From a checkpoint of a small transformer trained on Wikipedia.
Architecture: no biases in attention or MLP, untied embeddings.
Each number is 500 + 40 x the weight over its row's rms, rounded and kept within 0 to 999. Layers, rows and columns count from 0. Numbers have three digits each. The size before them is the row's rms in percent of the matrix's.

# layer 9 MLP up, 576x224, rms 0.0634, rows 323-342, columns 0-111
088:511503507556456515485489416454512601528502577515452477465523552490494552493491472436571526491463395531532538424458547530530533457427499518484525541495454522531499431534482455448545439542516589483518488428480502542491494503449449482557509493508482556490518489616520563452524551507535542426429462448515459556507483542543484497502507491525
069:522490498524492463450441492475501612506514460517533502480554529540572531577457540484521527490423435481569491550493498502452552439455479442547532516543479522426524506485496463482536462490570533538503505494488484503521492574471536513544471436509505490512485493562506456582499469497545513473475529512523546563516510477455487474408478564474
091:482539514524561514459509537504498486515531464459425455499513592518491430443463501477500511549486431510558456456543547575543505531510509462522484547477492549489516409474493434453445485445451476430511530498501492489462582499531423504497477537498518556533448556449461474505477477491520492508487422556464556482458471492497442464506499518482
093:489494563487476458433503482483505470480460477518490428425495494471560454537483495496501544499579547546433500466375539586532462502491474527509525546479498532522591553421536502444533469498515476434488525525524569409471436484536509492489494530529497518532562483543446520469422473582464492506463461550581453586488543519532474470517542415493
114:478469431446452493525439478430487523432499525509509473498469469494528499482483481446528530491459475474523553514536441463488494510442497523528533466517495484486500484474497510453534440550503555497557438463511522481448510523520472464461550485506499522440536455533502520530546495534580555454438562488537473489553552531492557510464433430533
089:510488476476542484478547512514570439526517435470420478543505509580491559525521540501522559483564450505526474524460550447520531470524463484507597507531517501484555508498618455527568480529452518414514447487494430548492486439478455573515510524513546433461520543505515501496516512519495566553451526511537458486446507457518453561506435397458
092:390400540508441502464495543494576547469508522456528512481550477538479564503410593447523490523475528552579534519511494527402528509468540541519457575548431479518482562515582556480569464531523510477568436532539527590473433450447486524497546487521580504465542482521536553531519521538511502452455432481520459457588504446489480517518549490546
062:451488488489473469522521494472469466499483507504531498492434486521540444626416526546556457478480444533537503442479513469565558492470566479505547490457519483537498458567481555613445508504558512511428486496512500479459377449491483504454463422544421502501392542494491509543570518489516552477512466518495528480517466525568477474470499555518
089:443451548533501556470492538527511551523467494566492537481540471555529399568505527469520486541475538560538506550503550622474526507604499507518546472549442588524508449480489461374456541410535446476526560533546537521557555533511482472480470563505449498520444486444535457442509505533453532469524506486481493492541490507493511536518546531503
072:515495460529495478470445508465546410454476455475519503537501483463514540493522548536451514539471458439547482579501464455525505465459494520520535513570435488483578532493562462523443501443471498482430440473499532549478538492448498449444520456502520533501468456458565437459549586476548497474491491450500486436456430467472445485485520405556
122:487492493521411438429531546526542514488437478506577495503580490465503532537523493575549471450483490520462578586423479471498485518491496541462497526529469513477465460495539467515475503437581440458532466533576538510505528500429469420519473523479485524475409502514465464451512570496517501501468565522531543474458456484503518470487533603509
110:508535530462455499563496492427449513500507520442485551483468468545540461549450481552580482514533535457531497506531521463490555437478484527481450483493566528639482482500463495470527501530463458516503575500553532472459512540459492530430575459570406537443485418545512521439539438472459585530536560527499572491437477548515522532565455525548
116:548476521486508461444380485519432550474503552506477487568513453502575544509465519468521518508439489355436540438449526478559468475431518517494503541465556475508505494490490532473506499511557522458457461491401497525544431474488466448469521468445478560502499485558474549488434543488556570472537508540505435488507489534534516502544526507431
108:535527529475490518451529504519448530489503490577507538472540541448490455523570425530480491474472414505447503436448541507504472420526503524577542441492470500444573459413514468541499490522482515516441529488472495468447495514492523525429467441499493447522608535531457612542401502491488489441480500479476565507522472518572537548474462451477
097:472557590492482519530583481489551517518574461505547561493493535545465509494480521471524479461539533505490532430542468461561500429483433481535442456458572538509496519474498564484539471540438516513514472521546516477482518519527525526502512516525458508484561543507497567492452385507453481531488499562504478462539533522508549524451533499537
098:599521450507442524496487443500483452626491516490484498484524504492533504560497559498506524537460494448483509475569499432463523496493461438551509477466456487499521465477555467516571466499487571497493491505461476417525501458493501487490522546451496541446482536477494480572502468510461439519524524474463458606463577507441430544521553488533
086:511444454509511538501479477512492572470504493522472462432504503528512509510456437547501457479486469504476533463510548513458533482508512473543531444516472533499511489488546475559465549413445515485460530588505421458421449450547556466514532500538462518585490507553564567500395433445516447510503473497556493490551548556533497473521467542505
117:548489509524453511466561532461455477577524489482497493475495494487559525411512540525493480541477489518513452455462527529448477441508561443592574441455480466462454450521463483449469502505441581475492502523509453483563447499507511443459578532586451474534539544431454544549416513512505428534503450531509504495534468444500452492549518514513
108:397483439520524406560512511428546517465504503505575559497432479517472495535488539522492541552569448519552519533534515456529498563471430494478504460564534485495565459524496489482548484533519468503509492539525559512464484501534537514542584499558454517521418539449398444529497416529494510472511480465482575484427453515536465496404469545566
113:481494421523559396501419616543518570522459468495553477485526615538545455514483612474532570509467485555525499473537524519547491485500507432481469479533485503503533502497528445508425466472502465533486518410565574509543487528507490497497468537541461538465488466465474498500508488523564494478463427435564535502502443496508475448576455473446
# layer 9 MLP down (transposed), 576x224, rms 0.0606, rows 323-341, columns 0-111
093:523460505480476504491445531488479524509519496491468498422506547476491495556574555514528510428500475496481476486529456470483489468473499509517541463511486474457479444499489529530507200530481480503474499591454517519558532468537484483476494464459460504428487516392468468533468421490526484566503568497526497529465487461494458510492525541492
070:447510533419505488497442526496472537497534522411506572534515527503481542474504533544496487528503505545510385543513464558480531493500511530531487580452485506482525450496429468522521457465513570542505503504548525421510552532484539536531467471518534495474473545523515478547406523558514545473523434505503542484511481566484436484516470562517
092:473487521434482532557410453507503478474493535527461485444488524521582472420439487457484539500462540536494593524583472491517472469520513543454536495508543528465503447509475494485492515551509539467547452519449521529522433516541469506506530549487525476475502512504465506526513581516521495527566491475413531432507459598407451527484495509483
091:470513481551481509506495464516488542482477426517587524510564539540518499511536460413504510533506569458471521538506465463504445450470537525452533453493467513541527526501499549520494654539489503539532494432547501566503548554466449519445513509509564491526509466535520511530544511423494520476557416432445411538532496492474505508493541501535
119:508602553464574524604519527541517473563543513488438596517450472491498562455480508513500483588476463524573465530526465533565489452495473416519433467559484526495483499459512455512547460509468445471511540491452503509425546490461566550536502524576526478536468535442443496487444487469478500480516451497499534554536492437465491498486537478508
089:474492486434533501588494463528450528469492567511488559506414472479529562519520560519505470500497476547472514431531466470465522545495526516508503522518512536479509476445451473539480267525536536638489506522525534568537493499504591443509488513550448527443502495539553534551497500516529530486510456497492485522473482525517536463473442473488
091:487453522459495535455439455448471444556540497485559516490496520534570495558571511492516477475431567560479459483476549450457513494485519458560508485546477548544474468531574441479494389392467492495499518570457449534521558574479547509492492423450503501461464522416430464493473520521564447550574542460560503501486481532522475500528554520492
061:549558468474470517556507477472515559479496492527450501441544516442518525484497576472506554505559541440539597513551457573471484557461443529417446484481456457473547575528500556450503513516466554533550465474462527454496443549432517501494508512498518506448494534444556541551469497410505490415500540570502461516501530484491520528509447520559
091:445503495460522548445539477513498573476447513529501559496579496540542464474546483478482505546503488495579470574498518490445479552487481520502504549489458487413500487524527455513545685459515501437527490542512480571575555495564511510506471520506465474511522470531533499534462503524437558467512546475449430528470490516496528530481461537468
072:541447471446456475486520471486468468463495531545510464595491470473484542494487511460501534586480507424512479532433499542507489440475420509480501439577496465521582538473459431502485391511496545528395511490472537521504538478525499520493442508508530460507478518466468558498471573448470454562568469463513521559472452484413481491568477398498
118:496602461523521440424441543489490547533482444573527480422505451549481534457567421453540439474453530464498464533554462496482483462485461536481437479521463503530540509532559499528471694568515498440560558507550498493564557520487452548476493538476505471402475494524492432458540505520518486502529467481530450520511552465472503486508495515511
105:499506514481467510626553564481445500484497552517470547491467510499483504493496539579517566526509410530530489500500471533489472442485524490407403517480491524451568530488520519513490350593517514532512497521517536501561525549572463465523486513554517574529547521482589481528400499471457441519479513545512469521446519427513531472545467535496
116:506531526444485490524403475492470497452523608520442475509492516522512496494493503513505557501494528449435489460513586528563441473441499473462482558459536472517508447496462564465488491546519536511455486516426476512437495471488498474426448509503443484549489521530495605518480513508521485441529517473534496480379433572556493499469481489463
110:520522567469500562491495519592450519478494534523529410455512493468403464480468501521478520468499507495448434455461599498473475420511465518551514515448484542473490518449475541480536455525518453522501545550544487439405426538525454422590505417500471501515506499545468518512453527516501404523517510540545537489499520501506492532474473484497
101:482512528516524542518453494471506524461537465511517530447488555533469508509471488489494498522486515546513480519467437492447553461579493558458597496534518382474536514523515530518467651487519501489551540466496478418480534555556578437494560450501556551512452532490474485486529520519503482520491535482453424534517461491474427605454483473494
098:454519558536549481550496546466455531442494503525425496496474478454516498528510560481465512493515459517500483495502503542496547520490514581466489569527571487481489499539556499455504460531540460433488513461451534480536471537460557546410535510545482477502520492500500539478480494515505555524497492517486514458429480467503506500451559508460
089:484535551561474543492436494473479482541465547459579493536473488557498493542538460515545495493575470585462497510528566516483488506522517503487516520496553591478435452569531575487541506387525453525527468468602519465535452417513422445495505516489519422509476523509518491496516376479530547510511489493525521535487525530521587498539467483502
115:536498524441486466541557524460417498534486494459403567430473490480569498437501474536474498470473470489523461479503495547518484401514521485570512502473507445432510438516507521522503387561469544513500469475504510514528493521496500495530515465602498459516498449420448553559410533486583435530544460492462470466467459467497496516508570560462
107:523489501466532439543529444492546522492505476541515516502485483562518498481488504513527523506428465486574475529517500465573528598484417555456495416587551481543515446478462520481565552504473506509527554461475540507513507452489454517525463490436536511461464543506445541533533427569431504456457503517517549478470455482614398511414491517549
# layer 9 MLP gate, 576x224, rms 0.0666, rows 324-342, columns 0-111
069:499421480481469499465479523525458537473506424526486455539510486486474512537465492525540513525482553477485526512528521498593509493532533482441469468446508484576533487546514505533522484416457440473538505473495553526539481490505523474411535529510480551409519466494486419510516525516508511461499535459497467584541522461490496539492494457522
093:491458528574519572504561500447502504474516447515517485461509436555470540482500525507459475494480455449461483534479441595514536474546547498530508465546482518467561537497510503497511524454573475429452525499556549460555548473472526445471472528485501425535440443488475457464560472524471467505427486456485572556554539473572551441553551462429
087:512530427497484574530512482535447474513542605556458520503539512449487472505548514514539445467416486515572443524564546474522570518517495406540505493500507498479462410467513503552485497488516514499447459504487386543499617545484505519506401478524517480516522485450564489595514457483552450456520529521499566445480463459451543435552472508492
114:493508443468546521531552482471488554474557481501464468548574528550530537501469485481467486460511483460499477475413540590423583510555506551480516497478503493540582476441503487486474469477469565471574436562501498505474501524510510516508466502516479456462562475600489530501514527512527525523538487558570544415445540467554482483546514432520
082:441546469531531478490515453508559516511565563476477484552501493483532544509496462508507581533500469474462546572489434479516603482520409550476530575490541485534490482457451483578505486526541489482504482543557497470487535496496570474519490523501515490551492555519601561502484427537497487492468476513504500526350505545453524540455434489558
090:519517474519433490465504517569507594495484504549445442532555503490470498518476545511481504510488501447513519530571514534526479465494525481433499471497442586472478479496509441477504488521458531485500493456501586576492470499513465494401440491547566480513581466556503562512480487481462519452495501530528436523596489457460490558475483517479
058:470331537514442543437448509543542515522524504465478526475581514518517515526521536474548556449445489521508481515511483571506514451443503508471418456576511523493535485558471498527523489448477546410457525469497480503538519536477510468452499503536535456475543514485476582461485449521498582474504475497468425589591507510432510509488498435513
088:507535456516464492521461450539571501572549487471515528510478521456468599456483484499489513498491471485514499413496453437480503499430525481494483537515491444481554573495517509603534488538515603508476458538478464528420495495522472495524522505447552526516622585533468540576525478507471508561488501468507489509413528463547487485463448512488
071:429471523492501484504589471498444478439488513456558498480487517413501548484405516473458538536462488504470458523478530495473476488484555531485572558496494467492501562533493440533436483434547516415445532484466489529552421469571466535416468604498502483566497500478518525507527500525454439465476487492465512531467441473462505494500432488427
119:482529476487569552560505426491548551532574469495436561488446488528518474488469461450463519522489525500597506494590452527487508508505485414498490477506503505495599552501424508461542531541457577549501494523423485526524483478508492615466517506476526477507559511476494503521501477561526471494528452476474462489514561458484516545521461445484
109:501560552475407552515490506422451513465507516474520519529504484512545478522492480516576490546463507464482512541513482458473551474523464522488477488501552506587448476507424507514592513509477490551551588501534564462502509533488530507463517434494482518451490469536515546458563436570477540493566538472460551498517494466489555504571427503555
108:536529510530468420516425472519498532489527445553504492466478433545489497464491514479465569501473552463488552541455505463503532517471606443460528532511583470530484484549439532447589504486474544466452518500440535537546463489491467485516488521492543530551474538529441523425470452550472541482539527494622406464417491517549502444536479511506
111:431442492480547461453505457515474526545500521525533562491503514437533508498515436486505464434515422502445550445486495501484539471499585547550482467441431483532557512493488426551455524443507499495444564480484521527498459498446500523421452494461485532505524525509479541531478543588474538437474560467489469508529392453490517546488469470495
095:469485444525437423440470538519518502513431454500478528548518454521516443571483485547534539551508477487538575576510519472450588492408483483467453511506419518537486483542431500409467493463491511489458495479521501566527501423421413468560484460470505395564489512478465524474515587469496470516527458515500526535532489491475512454526539511478
096:601520462537351493455474552510527450576508482504569537513501501578418474489518461534515517463520495492470467491529510494516542451506506457495493447464479487504482489488498469504487494456486532541448539485472485491500595498484425452487505503464490505502520506461518488531463536468476453475491522538501479622503554458491439491568537480455
087:478536546469471488477506491456383453520537504464511540566480481471457477527503454500551538514551500485458510401492528574594378513477518496481498491537569557535463561504551445537543469411491496521446477517501535495554489474561448536505459510527497438566537428524507526510505434560498539498481540562517486498500509559578507581447448495368
111:556504484545449523438529534463514480554533482497534472534507496490549535436531493482491448562470536521485478488470491518447485492477562429565546452465488482474449460566442453476488579499461551470490507497530425483595480502517491446479545493559489482497544537459441503571479472545451474496504485557541492507536463410485448443531485494504
111:564457475488502556446501522545486482514515529471470411475590545487502504473549477431483481484459540509488494439502492556451519463553608451544516589441472504464423520542504477474445496487502545501544493472479473466564532547518494463442492536475562539564541466531601484485484515473474479459497486507546444505520505487400559434581551442480
111:508465510472461585486535387530439415448548514460467495479490383482487501470514420517420415511497484440481517523544431519509556500453457542523569501475490471521437520500526471445536493523498587425534457535446489458506504541502501499458509452472490501569511495537580489511536439453514462483496569505472457526524527498468546493484530514570